config.toml
norm = "layernorm"
norm_place = "pre"
positions = "rope"
qk_norm = true
bias = "none"
init_std_o = 0.0452
learning_rate = 0.0129
lr_head = 0.00861
max_grad_norm = 1.0
decay_fraction = 1.0
final_lr_fraction = 0.0
max_seq_len = 256
Each number is 50 + 10 x the weight over its row's rms, rounded and kept within 0 to 99. Layers, rows and columns count from 0. The size before them is the row's rms in percent of the matrix's.

# layer 13 MLP up, 512x128, rms 0.311, rows 146-200, columns 0-63
099:60 51 51 56 56 61 46 38 29 32 59 58 47 53 38 55 63 52 61 57 48 38 47 35 48 55 55 42 44 50 58 39 43 44 54 45 41 47 27 45 48 40 45 59 61 57 56 45 48 58 45 46 59 57 51 63 28 33 49 49 48 44 64 42
106:52 54 54 38 61 48 54 40 52 34 50 41 44 55 58 56 32 54 49 56 39 56 50 55 42 47 43 53 49 38 53 41 47 46 54 41 55 49 46 44 61 55 63 65 53 70 43 58 57 51 47 33 36 45 39 58 59 45 52 52 54 53 67 30
088:41 56 43 52 64 63 63 26 38 42 56 57 36 47 37 48 47 44 44 50 47 55 34 54 54 33 48 57 62 59 56 58 47 44 40 54 52 53 65 53 63 44 41 54 45 42 44 50 48 46 54 50 49 74 39 29 42 50 22 40 54 37 48 50
106:53 66 52 50 42 61 47 51 39 60 40 42 30 50 36 57 70 62 46 51 53 42 40 34 44 51 50 45 59 58 43 43 50 54 48 30 65 74 64 43 53 61 49 51 51 50 43 45 41 53 61 67 31 56 57 49 45 44 43 45 50 41 58 71
100:35 49 35 28 48 59 75 62 42 51 44 40 31 40 42 38 43 48 46 53 58 63 38 46 61 40 50 51 54 44 47 38 73 38 43 43 55 43 57 53 58 34 58 59 44 44 58 45 49 34 32 47 52 43 60 57 59 41 40 56 47 55 58 58
107:52 44 54 44 67 37 56 34 30 45 42 55 39 41 39 60 42 29 39 56 35 41 54 50 49 42 71 52 56 48 57 46 56 59 53 52 40 59 52 48 69 54 39 62 36 48 31 34 48 43 40 53 48 59 50 37 56 66 43 69 53 37 54 63
091:68 41 48 52 48 39 50 46 33 45 56 59 32 47 48 57 47 56 47 49 58 52 37 58 75 39 37 59 58 60 44 66 66 44 54 49 51 49 43 54 49 51 58 45 13 65 64 54 32 59 44 61 49 45 73 43 42 62 48 40 59 43 40 51
101:65 42 54 56 57 48 40 59 52 48 58 53 42 58 68 58 53 40 57 52 44 37 52 41 43 46 60 20 65 51 50 48 30 42 54 51 46 50 42 62 61 50 66 57 46 66 59 38 62 57 36 46 47 45 42 67 51 35 47 48 40 33 64 58
093:53 46 39 45 46 50 39 44 34 51 64 52 52 45 70 47 48 46 43 46 38 50 58 59 42 52 43 37 58 46 64 54 68 54 61 45 42 48 44 72 52 42 58 62 56 48 37 63 44 65 36 30 35 63 55 40 50 43 59 43 52 60 64 27
106:55 62 33 46 39 53 57 16 50 50 61 49 59 46 47 56 56 51 45 47 31 44 47 58 62 59 55 47 62 58 49 33 33 59 64 55 45 70 39 47 55 57 62 37 40 59 47 66 69 44 34 52 52 47 53 32 49 45 39 50 59 39 51 36
103:53 68 53 41 59 49 40 49 52 55 22 52 40 44 49 40 59 35 24 52 45 26 54 53 45 59 62 56 58 41 55 66 53 38 59 44 57 56 52 67 55 37 53 53 48 51 28 38 51 43 52 60 64 50 54 24 50 64 43 55 49 48 50 37
101:49 49 44 59 59 52 44 50 62 51 38 39 49 61 41 59 50 57 43 51 45 34 58 54 44 54 41 63 46 43 39 63 30 65 62 56 54 56 45 58 68 38 41 56 63 62 55 52 55 32 51 58 37 54 42 57 66 49 46 52 48 57 49 49
096:50 53 62 60 32 78 40 44 56 42 64 38 38 46 58 45 36 55 49 43 39 43 36 55 45 46 62 20 54 43 58 53 51 43 34 66 43 67 49 41 46 40 58 31 41 48 54 46 44 63 41 55 49 62 41 55 50 37 35 42 71 54 57 62
096:55 45 40 47 39 52 49 32 59 28 41 38 51 54 67 46 52 39 26 49 51 39 51 51 35 36 59 50 60 65 61 56 43 47 45 35 55 40 41 55 40 51 53 55 49 48 62 34 43 34 55 48 31 63 57 54 42 56 48 38 57 51 39 52
095:49 49 56 40 53 51 70 25 53 51 41 56 50 45 54 43 50 44 46 47 56 48 51 66 40 47 61 42 48 56 29 43 50 57 45 62 62 50 52 60 74 38 60 56 57 62 42 49 45 59 47 57 75 52 56 45 57 57 31 54 35 42 60 59
101:54 55 45 42 77 45 47 56 59 53 35 54 34 53 41 38 55 71 63 43 71 54 58 56 40 40 49 59 51 68 32 38 49 42 39 47 44 56 56 49 65 35 48 37 50 56 58 51 51 54 28 53 53 47 51 52 52 34 56 41 61 39 50 55
103:38 61 62 53 47 43 37 41 57 59 71 69 65 35 38 43 34 50 45 56 47 45 49 67 37 76 73 55 57 52 44 46 38 48 62 42 45 58 47 59 53 44 57 41 43 60 33 54 48 39 52 42 53 48 52 42 45 40 56 44 54 36 42 47
107:49 52 38 61 30 64 31 48 49 51 53 55 39 35 52 59 52 44 53 51 41 60 46 48 51 56 38 49 43 27 58 62 66 61 62 57 46 45 48 59 46 41 47 52 45 56 63 31 41 57 52 51 48 55 59 46 54 53 55 56 65 45 40 47
103:52 49 60 35 41 40 63 63 46 45 18 69 37 44 43 61 61 43 51 45 42 53 53 50 34 61 52 61 53 40 41 29 49 55 51 39 37 49 42 51 53 53 43 34 42 77 39 50 54 31 51 59 68 63 60 51 43 56 43 40 62 38 59 63
109:49 35 70 61 47 70 53 60 45 48 70 66 62 51 45 43 50 58 58 46 49 59 59 54 60 28 40 48 66 73 52 34 49 51 55 54 58 67 61 46 53 46 40 32 47 45 58 42 39 38 48 64 43 38 48 62 65 50 48 40 47 48 60 44
102:54 44 45 38 52 73 48 54 35 39 60 65 56 30 44 60 47 42 46 46 56 40 52 46 30 25 42 71 52 45 54 55 61 66 52 33 49 46 46 40 51 61 56 49 47 60 51 55 44 38 42 49 39 37 57 58 41 39 25 53 46 50 39 48
102:67 44 55 43 50 60 62 60 51 54 51 34 31 54 45 55 33 47 42 59 60 61 71 47 38 60 51 52 57 61 42 47 53 42 55 44 46 46 52 50 38 37 54 50 65 39 54 52 47 51 71 39 35 50 54 61 42 62 54 40 56 49 48 41
097:40 54 56 51 63 52 51 42 49 29 45 51 45 60 51 25 47 39 43 56 50 53 45 35 62 54 63 57 59 32 60 59 63 44 54 57 55 46 58 49 54 50 46 66 32 55 65 41 33 45 44 39 53 57 46 39 55 33 66 59 44 53 50 60
097:55 47 45 54 46 48 58 49 47 37 47 57 46 53 44 45 54 49 58 56 38 49 41 42 41 31 39 48 56 46 45 63 51 47 58 52 66 50 44 45 40 46 51 60 47 61 55 42 40 40 59 55 52 61 38 52 28 47 43 58 40 64 40 63
111:62 47 50 48 52 61 36 51 34 43 47 56 31 52 42 56 57 43 51 34 52 41 35 63 49 47 44 35 58 48 62 59 64 57 46 47 47 57 53 52 59 64 35 63 41 53 61 52 48 32 66 56 38 41 43 44 48 39 51 44 46 51 53 75
088:45 66 42 44 39 67 59 44 50 41 51 56 46 48 38 54 53 43 59 50 44 55 51 47 53 46 49 38 53 57 40 76 27 32 51 65 52 57 78 55 58 43 81 51 56 50 52 41 63 59 40 48 58 61 39 52 44 35 50 36 47 52 53 44
094:49 41 60 43 48 46 53 63 55 58 49 64 33 60 42 49 14 47 39 47 53 59 57 59 29 40 53 47 49 34 59 63 50 67 53 64 42 58 64 46 47 52 27 33 68 53 47 53 52 59 66 53 65 52 49 39 62 37 62 44 52 55 70 60
108:36 52 76 52 41 46 56 47 47 51 47 45 46 47 57 49 46 53 36 38 40 38 36 37 66 35 62 43 53 61 62 48 43 52 57 43 70 72 39 42 45 76 51 55 57 56 64 63 52 59 45 49 45 37 53 64 30 31 45 50 60 39 47 49
100:52 72 49 74 55 40 35 39 42 54 44 63 49 48 62 52 47 74 43 50 51 50 59 60 50 47 53 39 54 61 58 60 45 63 55 42 44 43 50 49 51 48 36 64 39 57 43 63 55 43 32 43 45 24 38 51 62 51 45 63 51 57 60 63
100:57 45 50 61 49 40 50 52 43 56 35 48 34 42 61 41 39 47 60 42 59 48 44 60 55 50 54 52 39 68 49 73 25 58 52 42 48 45 50 76 43 63 46 53 60 57 66 53 33 32 55 53 70 32 63 44 47 49 54 44 62 54 25 45
088:55 45 38 56 39 72 57 34 57 49 33 47 47 45 60 52 51 50 30 60 55 42 58 50 59 33 47 52 30 40 53 65 47 46 26 54 56 60 52 59 31 44 49 44 55 52 52 64 36 49 38 73 58 65 49 47 50 64 51 56 52 43 49 73
101:53 40 28 50 46 65 60 55 59 23 59 44 44 40 63 58 78 51 48 52 43 39 46 58 50 64 59 39 33 50 34 52 44 56 41 54 57 55 59 58 59 24 38 62 60 56 42 61 51 55 47 52 48 55 57 50 34 48 39 66 18 29 39 50
102:47 69 40 54 51 50 69 56 42 46 59 67 47 50 29 43 49 63 57 59 37 41 42 29 59 50 63 69 59 48 43 27 52 48 45 44 36 53 71 37 38 56 48 58 62 50 58 55 50 44 48 56 49 38 48 34 48 41 35 47 34 64 48 67
112:54 55 67 67 55 56 50 39 45 57 58 54 56 52 66 48 54 58 45 55 54 42 56 54 36 55 36 32 55 56 54 51 44 69 42 41 43 74 55 53 62 56 43 62 27 61 52 45 41 60 33 37 45 72 46 37 43 48 41 67 57 31 57 41
092:52 48 55 59 44 35 48 49 54 50 42 56 41 62 60 42 36 56 57 32 45 41 60 49 34 48 41 36 48 60 59 47 54 59 35 54 30 55 42 67 41 51 33 53 58 40 67 50 32 54 74 43 47 58 52 43 51 40 48 55 67 46 50 51
105:58 43 49 40 62 45 46 39 64 39 52 59 52 53 62 41 36 55 55 61 48 67 59 37 54 56 45 28 45 34 69 49 62 39 54 46 66 46 44 66 63 53 43 59 47 58 36 38 58 56 49 61 37 49 42 56 55 54 47 52 43 40 57 55
094:44 42 45 66 59 36 51 65 58 41 64 34 47 46 40 63 48 60 65 41 43 51 56 35 56 59 27 46 57 32 47 58 45 48 61 55 41 54 64 52 61 41 51 53 36 41 51 42 40 48 62 38 52 43 50 44 52 56 38 49 53 51 56 29
109:53 47 45 50 44 51 35 63 64 33 35 58 65 47 63 50 44 48 64 48 66 38 64 52 40 38 66 47 48 62 58 60 50 51 72 55 45 42 48 64 40 46 61 74 47 35 65 59 38 62 50 18 35 49 54 41 35 48 57 41 46 40 43 46
097:54 60 58 28 49 61 46 61 59 58 44 53 38 59 53 62 70 42 40 48 46 32 40 52 60 53 60 66 57 36 44 32 50 58 43 36 56 47 47 43 60 46 62 45 47 50 45 50 47 49 28 54 59 39 52 54 55 51 63 53 53 46 44 39
104:43 51 51 61 69 64 41 58 54 38 57 52 28 60 59 44 27 65 39 29 49 65 62 36 48 67 60 44 42 50 33 43 50 42 51 66 36 51 31 51 60 62 49 59 57 55 49 36 43 44 43 38 61 40 54 69 51 47 41 57 43 54 42 47
099:58 50 48 55 29 61 68 38 28 50 62 40 30 46 60 50 61 53 34 64 62 39 56 34 57 48 61 49 42 46 56 55 65 52 67 50 57 71 52 49 44 60 53 43 46 50 50 51 41 53 54 58 55 40 62 62 31 34 48 58 35 55 62 61
102:68 48 33 46 60 60 45 51 45 52 57 47 35 31 51 56 59 44 52 54 48 47 45 56 53 55 57 38 62 50 52 54 41 40 48 51 20 70 63 32 52 52 29 46 57 41 54 48 42 42 58 54 40 40 50 53 49 52 43 52 36 58 61 56
094:39 67 50 41 59 39 26 48 73 38 58 54 51 50 58 38 34 56 51 44 61 58 52 46 66 46 64 45 51 49 59 70 61 47 50 52 51 47 50 42 56 51 54 51 44 46 55 75 30 41 57 47 59 56 47 25 45 54 45 46 54 38 68 65
104:63 46 43 54 52 49 56 40 47 60 46 54 62 43 55 53 55 73 32 45 50 58 54 61 44 56 57 42 42 54 51 60 49 54 36 53 35 45 56 39 44 33 39 62 49 64 67 48 53 36 49 36 52 71 51 44 52 53 21 70 38 35 48 54
108:46 69 45 48 32 62 46 54 56 50 56 59 45 57 54 52 32 49 44 58 34 59 53 47 50 68 37 34 65 46 64 44 48 60 60 39 37 53 48 34 46 57 51 44 54 64 55 29 53 56 52 42 66 52 50 45 31 69 39 45 54 45 47 46
107:33 30 49 48 64 54 46 44 52 38 60 47 49 65 60 55 43 37 49 60 61 55 53 62 34 57 25 52 43 68 46 46 40 52 59 41 56 63 37 41 62 59 62 47 32 40 45 61 53 37 39 39 59 63 37 35 68 45 45 45 60 44 60 60
099:41 37 66 66 56 37 64 38 45 46 54 46 47 57 49 49 35 56 72 41 64 46 71 32 62 28 54 52 53 39 62 59 41 53 67 47 42 54 52 35 43 55 41 61 56 49 62 49 48 50 43 52 32 55 51 49 43 58 51 20 47 56 62 62
112:44 65 63 55 51 59 65 69 51 58 57 44 34 46 46 48 37 42 42 52 58 38 50 52 43 44 58 37 60 42 53 56 55 31 55 56 54 73 57 55 52 45 50 48 43 53 51 58 57 45 65 24 36 53 38 38 37 74 56 33 49 48 43 57
095:53 54 42 45 62 26 53 31 59 31 48 49 55 55 41 48 44 53 62 32 54 64 45 62 45 50 75 53 66 71 42 42 43 38 54 31 48 58 66 45 63 38 71 45 49 38 44 33 47 58 46 48 47 58 59 44 44 35 56 42 40 50 46 54
105:56 58 57 65 42 65 64 53 68 46 64 47 57 55 42 52 27 31 49 54 58 46 44 48 57 40 50 59 55 49 50 53 58 44 44 58 53 48 53 48 37 29 66 49 60 67 70 59 48 33 43 43 48 39 30 49 41 47 58 58 57 33 46 34
101:36 50 36 37 42 47 57 69 53 70 24 44 53 70 56 50 47 55 63 49 47 30 39 39 46 34 49 42 63 51 61 59 34 51 28 50 51 57 69 53 48 19 42 70 63 41 52 60 39 47 40 53 51 51 41 44 55 51 49 53 32 50 55 44
093:75 31 52 50 45 53 77 42 37 47 59 69 46 40 50 54 68 33 53 50 31 46 54 47 56 43 49 51 66 53 66 49 50 59 52 66 44 40 52 66 59 48 52 35 63 57 68 35 46 63 45 55 57 41 49 46 51 31 48 53 36 32 41 61
102:49 41 71 66 35 47 61 61 48 60 56 45 41 57 40 40 35 51 48 48 56 31 47 58 43 84 77 56 66 43 37 44 48 47 57 54 41 43 51 60 56 41 51 60 51 40 54 57 43 40 61 63 47 45 48 53 52 40 42 54 66 46 48 54
077:35 60 60 59 61 61 48 40 32 27 42 75 46 48 50 43 63 64 55 59 56 55 45 40 52 51 71 44 48 54 53 45 42 50 52 34 35 67 43 42 66 50 36 41 42 48 43 38 50 41 43 50 61 39 61 54 43 56 44 49 33 33 39 60
097:51 58 47 63 66 53 45 39 59 62 57 31 56 50 46 69 46 46 51 67 50 42 64 62 44 49 51 52 58 51 42 55 38 47 45 44 50 68 72 52 42 47 58 63 57 42 42 35 44 40 49 66 40 47 53 53 49 58 54 44 42 58 48 48
# layer 13 MLP down (transposed), 512x128, rms 0.325, rows 146-199, columns 0-63
099:51 54 25 64 46 45 41 56 64 62 54 39 47 72 58 53 61 45 49 48 48 38 56 51 66 56 51 46 55 57 31 38 52 50 36 50 56 58 53 52 31 57 51 32 48 41 49 54 28 49 45 63 58 64 40 44 56 44 36 51 43 49 51 58
111:31 48 59 39 50 55 50 36 39 54 62 49 54 62 67 63 58 54 43 48 57 52 68 66 61 53 47 46 59 40 57 60 43 46 51 56 57 48 70 32 51 56 46 60 51 44 34 48 59 40 49 56 51 48 45 35 40 46 67 43 61 51 44 82
098:45 60 45 45 56 48 46 66 48 43 45 44 53 47 43 26 60 50 36 46 38 39 36 46 51 47 51 45 42 60 51 50 52 72 58 52 52 56 52 43 49 49 48 63 51 39 36 52 58 44 50 35 27 43 37 46 43 31 62 66 45 59 57 58
107:54 45 59 54 55 56 56 51 44 50 42 48 63 46 43 59 50 32 22 54 53 41 61 60 54 43 40 56 65 39 51 49 44 43 47 60 50 48 53 37 61 28 59 45 50 35 49 46 42 26 38 43 48 57 64 50 57 50 58 56 46 50 28 58
106:76 54 68 49 43 49 59 45 54 65 53 43 57 59 62 53 51 44 51 55 37 48 59 37 51 51 51 56 30 51 55 59 64 31 46 45 60 46 51 42 56 34 45 67 62 39 37 47 51 47 52 53 46 74 43 50 36 46 60 41 65 44 59 51
112:63 42 57 44 37 45 50 55 60 55 54 62 60 43 56 36 34 51 37 39 62 31 42 50 50 29 42 53 41 54 41 51 63 56 49 54 51 59 59 52 46 48 36 48 68 53 46 41 36 67 42 36 57 61 58 55 40 51 55 63 52 69 76 51
096:37 63 31 49 49 49 54 52 47 70 40 51 51 82 41 50 49 43 34 51 34 64 55 44 51 45 54 39 45 46 42 55 51 55 32 67 53 50 64 49 62 49 33 48 35 39 36 33 67 39 50 41 33 49 50 47 53 59 37 38 39 54 55 51
105:40 51 50 47 40 36 52 45 62 40 63 69 58 50 47 55 71 28 29 59 63 58 36 44 48 33 44 69 68 46 55 46 38 49 62 67 54 45 55 48 42 44 46 55 46 45 43 46 49 52 52 45 50 54 47 56 26 52 39 36 39 75 58 43
102:48 42 50 62 54 52 35 58 35 48 48 59 52 56 49 46 52 47 41 52 53 47 28 53 50 61 38 54 40 62 44 46 59 67 41 46 53 61 53 53 56 62 51 42 48 46 52 58 23 55 61 47 49 50 48 45 48 42 58 35 50 66 76 51
102:44 49 43 52 58 72 53 55 52 64 48 43 45 52 51 50 54 39 54 57 61 57 62 48 51 42 50 41 57 39 47 58 53 53 57 33 50 49 39 45 47 48 60 60 38 41 28 43 72 68 56 42 54 45 75 55 51 63 44 59 48 45 44 59
103:50 50 49 50 62 32 46 58 41 27 47 39 47 40 56 46 48 66 60 54 55 56 56 73 33 50 55 55 54 61 59 54 66 66 44 57 48 57 48 51 38 27 61 55 44 30 65 51 52 37 53 39 46 29 63 63 66 61 38 56 66 48 61 45
098:64 46 64 60 59 36 46 37 53 57 64 58 37 58 58 52 44 79 33 50 48 56 63 59 46 62 49 52 45 48 53 51 46 38 48 70 47 44 60 58 31 47 37 53 49 41 50 43 48 55 55 50 67 48 59 55 51 43 52 49 48 44 57 51
098:44 45 60 53 52 53 56 37 41 61 47 42 54 47 53 32 42 63 50 58 36 54 63 38 52 41 36 51 40 31 51 53 42 65 51 41 60 54 47 39 51 51 68 44 47 41 48 52 65 58 70 39 45 39 62 45 51 46 53 50 47 58 61 71
100:46 45 57 57 42 35 65 37 48 54 57 47 56 63 38 53 41 58 46 52 55 32 53 52 63 64 51 51 49 43 55 51 59 37 34 38 68 39 46 51 48 45 50 36 52 58 62 54 48 58 66 34 48 62 60 54 53 72 57 52 72 60 37 52
101:62 46 48 54 56 64 55 45 39 37 59 54 58 56 41 52 43 71 55 61 41 37 57 56 48 47 41 34 61 60 38 42 57 59 48 54 44 46 51 36 65 76 59 56 58 38 52 50 59 50 58 61 64 42 61 48 50 43 54 57 32 51 46 52
093:51 65 43 57 38 47 43 43 48 60 40 66 65 51 51 57 42 57 63 48 29 50 55 71 54 72 54 45 58 37 57 52 38 60 43 53 44 53 38 56 62 29 47 63 38 46 33 62 51 43 67 57 67 59 64 47 46 46 40 46 62 63 40 65
107:27 41 43 41 57 56 46 70 52 61 45 52 64 33 58 55 73 56 41 42 42 57 33 36 53 46 35 51 51 29 47 54 71 54 57 54 34 46 43 58 49 49 51 56 52 45 28 32 48 58 49 43 53 17 61 47 49 52 42 62 41 58 54 60
101:44 59 47 54 46 63 52 65 61 61 36 61 71 63 41 46 49 43 62 27 42 55 49 54 46 47 64 56 50 62 54 47 50 39 42 57 59 38 52 37 42 46 46 53 61 33 63 50 17 63 53 35 39 41 50 64 49 47 34 59 56 44 48 58
097:67 48 57 64 29 53 57 54 45 46 57 47 47 50 64 59 45 53 38 58 58 43 45 49 42 49 64 43 46 65 34 53 51 29 41 51 68 42 66 49 54 44 41 39 59 39 61 52 37 58 62 60 53 34 62 55 49 54 50 62 63 33 44 57
111:57 56 45 49 60 50 33 44 47 48 34 43 60 56 50 43 54 61 39 44 41 33 37 39 22 52 49 43 52 52 64 54 55 62 48 57 60 51 46 55 42 46 63 38 39 53 58 45 47 74 53 63 50 63 57 39 48 34 55 49 42 45 50 48
095:41 34 38 39 61 62 56 45 53 51 43 45 57 58 47 49 66 62 52 53 41 45 55 73 55 36 56 58 51 55 61 47 36 51 35 53 47 55 43 49 38 65 59 46 27 54 50 40 46 49 64 66 49 43 53 44 62 38 50 51 68 44 59 47
105:60 55 49 40 50 59 47 57 33 45 61 59 70 63 55 42 50 56 52 50 53 51 48 43 56 37 45 63 56 69 66 55 42 45 55 57 66 42 54 59 44 40 45 53 36 44 51 38 55 44 48 51 52 68 39 35 30 50 66 44 77 53 51 40
097:54 73 42 65 51 58 48 53 38 58 60 35 53 44 52 41 64 45 35 59 41 43 47 35 58 56 48 61 49 68 40 66 48 62 49 54 60 59 58 45 42 48 53 63 49 44 57 48 50 57 34 43 58 50 39 58 49 38 51 41 51 53 62 53
098:49 45 50 49 41 62 49 50 38 60 57 57 59 52 38 39 36 50 66 48 55 61 45 56 62 66 58 44 47 50 58 41 54 49 57 55 54 50 11 56 59 48 44 44 54 36 48 43 58 56 56 50 58 62 61 47 43 49 63 54 39 66 28 36
111:42 39 55 50 55 37 58 55 50 52 69 52 48 51 38 54 54 67 57 52 64 54 40 47 66 46 67 36 52 48 36 61 53 21 51 32 41 52 58 53 50 69 42 45 63 61 54 49 64 51 53 65 53 65 37 62 59 50 57 55 65 47 63 40
091:54 37 47 68 57 41 65 48 51 54 62 27 64 45 59 59 48 45 72 58 41 58 23 30 52 46 46 52 55 41 41 40 48 51 36 50 55 60 40 70 48 50 56 60 49 47 53 48 58 48 49 68 46 55 34 54 54 47 59 60 35 49 47 71
091:35 43 48 65 57 33 54 54 37 54 40 54 54 52 57 65 49 47 45 48 62 60 47 28 46 39 55 57 52 33 49 51 44 41 35 48 50 56 58 48 40 50 66 60 46 51 51 51 40 50 37 66 37 55 48 41 54 45 37 45 35 44 40 59
103:66 57 55 46 58 39 64 44 42 54 49 42 46 63 47 52 41 42 46 37 41 56 63 40 62 51 41 57 38 43 62 56 61 58 69 48 42 63 57 66 41 45 45 51 52 46 41 54 53 49 64 49 40 35 69 32 57 49 58 46 37 59 57 54
100:32 54 55 41 55 46 62 46 46 50 56 46 58 52 65 38 59 53 51 69 50 60 49 33 61 31 47 53 56 42 54 48 48 46 45 50 26 54 68 14 59 55 42 26 52 47 42 31 41 54 35 48 50 63 41 50 46 50 46 40 51 52 45 45
103:42 70 53 46 53 49 57 58 37 50 38 57 46 53 41 32 36 67 42 37 70 43 55 60 61 47 51 42 46 50 52 52 61 59 40 38 54 57 51 54 69 40 77 43 45 65 57 66 56 36 32 42 50 60 47 43 60 55 62 57 38 49 46 50
086:37 58 49 60 45 47 39 58 63 57 40 66 55 56 40 66 43 39 83 56 60 51 41 58 62 45 66 52 54 42 48 55 39 53 45 61 45 43 61 53 59 46 40 75 66 62 56 36 34 63 37 51 36 60 46 35 42 62 60 63 44 57 56 44
113:45 42 52 48 67 42 59 59 50 50 53 48 45 51 55 57 68 43 65 33 33 68 53 35 54 57 40 22 41 60 25 45 65 50 48 52 57 56 44 48 64 41 53 53 55 42 64 54 46 54 52 55 57 35 48 35 31 60 59 62 33 60 55 44
095:42 45 43 40 45 47 60 61 49 36 48 57 40 48 50 49 29 36 48 55 63 54 26 65 51 29 50 59 41 29 59 67 61 51 58 65 49 53 40 56 53 50 58 53 51 58 47 45 43 52 59 50 65 38 53 44 64 49 66 56 56 50 48 51
118:62 56 71 54 49 59 61 56 50 45 70 49 54 47 23 49 52 69 58 51 53 47 49 50 50 58 63 67 64 59 44 49 49 46 48 34 41 64 37 56 43 48 47 57 46 37 43 59 63 51 44 47 42 29 38 53 45 37 64 64 55 76 46 52
087:27 47 35 41 53 33 43 67 50 39 44 51 45 50 44 55 62 53 56 53 58 51 46 32 65 47 51 58 43 47 46 44 62 51 51 67 40 45 49 44 49 65 37 51 56 40 47 57 56 61 53 37 45 54 80 37 56 46 48 61 47 37 49 59
099:69 50 33 71 61 58 56 54 65 47 50 56 65 58 47 58 50 55 38 38 47 45 49 45 52 55 66 49 60 45 42 60 47 48 52 50 56 49 50 41 39 40 72 45 51 38 47 79 51 43 60 35 63 33 58 86 50 44 54 51 51 60 36 36
099:62 49 45 42 29 69 59 45 55 38 47 47 42 49 62 59 48 57 60 69 54 39 56 36 66 43 58 39 54 55 47 47 49 54 50 65 42 44 51 38 52 46 41 57 57 58 37 37 52 54 46 45 51 52 31 52 50 40 47 54 67 54 61 45
107:49 52 42 40 48 49 52 65 44 54 54 50 40 50 38 59 43 46 46 35 52 40 51 36 43 50 43 49 30 58 34 50 41 57 35 59 60 53 52 61 54 60 37 45 53 53 37 58 62 63 56 36 42 59 29 45 37 50 46 74 63 35 50 46
097:48 60 47 42 47 44 55 41 61 55 47 61 50 67 58 22 45 51 40 35 49 49 43 50 58 41 54 38 58 56 38 27 34 59 44 44 43 50 48 47 60 50 52 55 53 55 43 61 47 55 55 58 53 25 41 63 43 67 49 43 36 64 62 60
109:51 54 58 59 43 44 43 32 61 58 35 43 54 49 41 54 56 48 40 63 59 49 44 45 58 31 40 31 59 68 78 64 43 54 47 49 49 51 25 63 51 51 55 40 57 66 54 38 66 50 55 44 26 53 45 45 58 58 52 52 45 55 54 43
099:48 35 61 52 32 48 30 34 41 64 42 35 56 54 47 60 51 44 49 38 53 35 38 44 48 49 43 64 57 47 56 46 68 41 52 31 46 29 38 46 46 55 52 50 41 50 39 35 56 55 55 65 53 49 63 53 59 50 67 55 51 68 43 39
105:44 29 62 52 54 60 51 31 41 41 38 44 50 49 70 69 55 84 39 48 43 69 60 48 45 59 43 35 49 43 54 52 42 46 50 57 46 45 55 31 67 48 51 59 54 27 58 40 37 48 49 62 40 48 42 59 41 32 53 44 57 53 42 55
089:59 55 44 66 42 57 59 54 51 55 48 40 43 49 44 61 74 33 42 38 31 54 61 44 46 46 41 56 53 54 41 59 48 51 56 71 61 39 56 30 52 41 57 38 60 63 65 55 44 52 48 33 57 43 46 60 32 49 49 43 50 52 48 35
100:47 47 59 62 60 46 48 33 49 39 51 43 47 72 59 40 39 25 50 70 51 39 51 50 51 55 47 48 52 35 43 36 51 33 42 47 57 38 39 48 54 41 54 26 55 53 63 49 63 41 56 64 59 49 59 45 68 52 50 28 41 50 32 45
111:69 52 41 46 49 50 41 69 65 58 43 45 59 64 62 33 57 36 54 35 32 60 63 53 52 57 46 47 55 48 39 49 37 51 37 56 46 42 45 43 55 52 55 49 24 37 43 40 53 53 47 67 57 69 38 63 28 43 42 53 48 42 49 62
093:50 36 67 61 67 60 39 43 56 51 59 58 40 42 56 44 45 42 59 69 61 64 49 48 42 58 42 53 50 43 44 50 23 49 32 56 51 37 57 42 45 49 54 46 56 68 55 50 51 66 59 47 61 49 45 55 45 38 60 42 64 25 30 57
090:21 54 62 41 48 53 52 62 56 57 65 48 51 56 58 60 60 62 35 37 61 56 48 39 58 56 31 59 56 65 42 47 47 56 44 52 54 38 44 51 35 63 55 52 56 67 27 63 53 62 65 35 45 49 41 45 59 57 50 62 57 51 44 45
118:56 47 39 49 44 58 60 58 40 48 42 43 45 61 46 50 38 48 14 53 47 42 39 45 59 59 48 41 47 45 53 45 59 43 65 60 43 61 55 26 52 58 58 59 49 47 37 44 71 50 43 27 46 39 33 49 45 71 56 55 50 39 56 69
096:66 44 39 49 32 58 48 69 51 51 36 52 54 49 65 63 65 42 50 51 52 41 50 40 53 29 56 50 33 68 53 43 32 53 48 53 55 67 60 41 49 53 59 60 55 44 68 49 56 60 50 56 59 63 48 45 28 38 44 56 48 47 59 64
113:62 56 41 57 35 41 56 40 40 59 36 49 54 42 56 53 56 51 47 59 49 44 46 56 58 55 57 49 60 45 55 47 70 47 46 46 52 42 32 61 61 69 28 53 59 50 59 59 48 63 50 48 45 24 29 38 41 47 62 56 73 38 79 62
097:47 45 38 68 58 47 43 51 46 34 64 46 55 61 43 55 56 48 52 60 54 61 57 52 48 58 59 53 45 45 69 44 40 52 59 47 71 53 48 41 36 44 51 44 52 64 52 35 25 49 50 42 56 34 24 48 64 48 61 46 55 56 61 48
087:40 62 75 51 47 52 53 28 51 40 56 41 41 57 38 56 49 48 50 60 58 47 45 36 43 43 46 51 41 59 45 57 53 47 39 55 58 51 53 39 54 44 53 44 51 59 42 47 23 62 29 55 43 44 45 50 62 68 55 35 66 63 54 38
092:67 60 46 60 46 20 45 46 59 55 43 70 50 52 70 36 54 58 47 35 39 50 48 46 41 67 51 62 56 37 68 59 57 46 52 38 58 38 41 68 58 47 58 45 42 57 41 49 27 50 57 55 51 43 57 67 64 58 64 40 49 52 47 65
074:38 51 51 51 54 36 39 35 45 60 60 53 48 58 52 54 57 74 52 55 63 47 54 38 51 59 28 47 66 58 58 45 51 40 47 49 49 44 41 53 46 44 55 57 52 59 51 41 70 59 46 57 37 38 84 47 60 48 50 42 40 52 43 34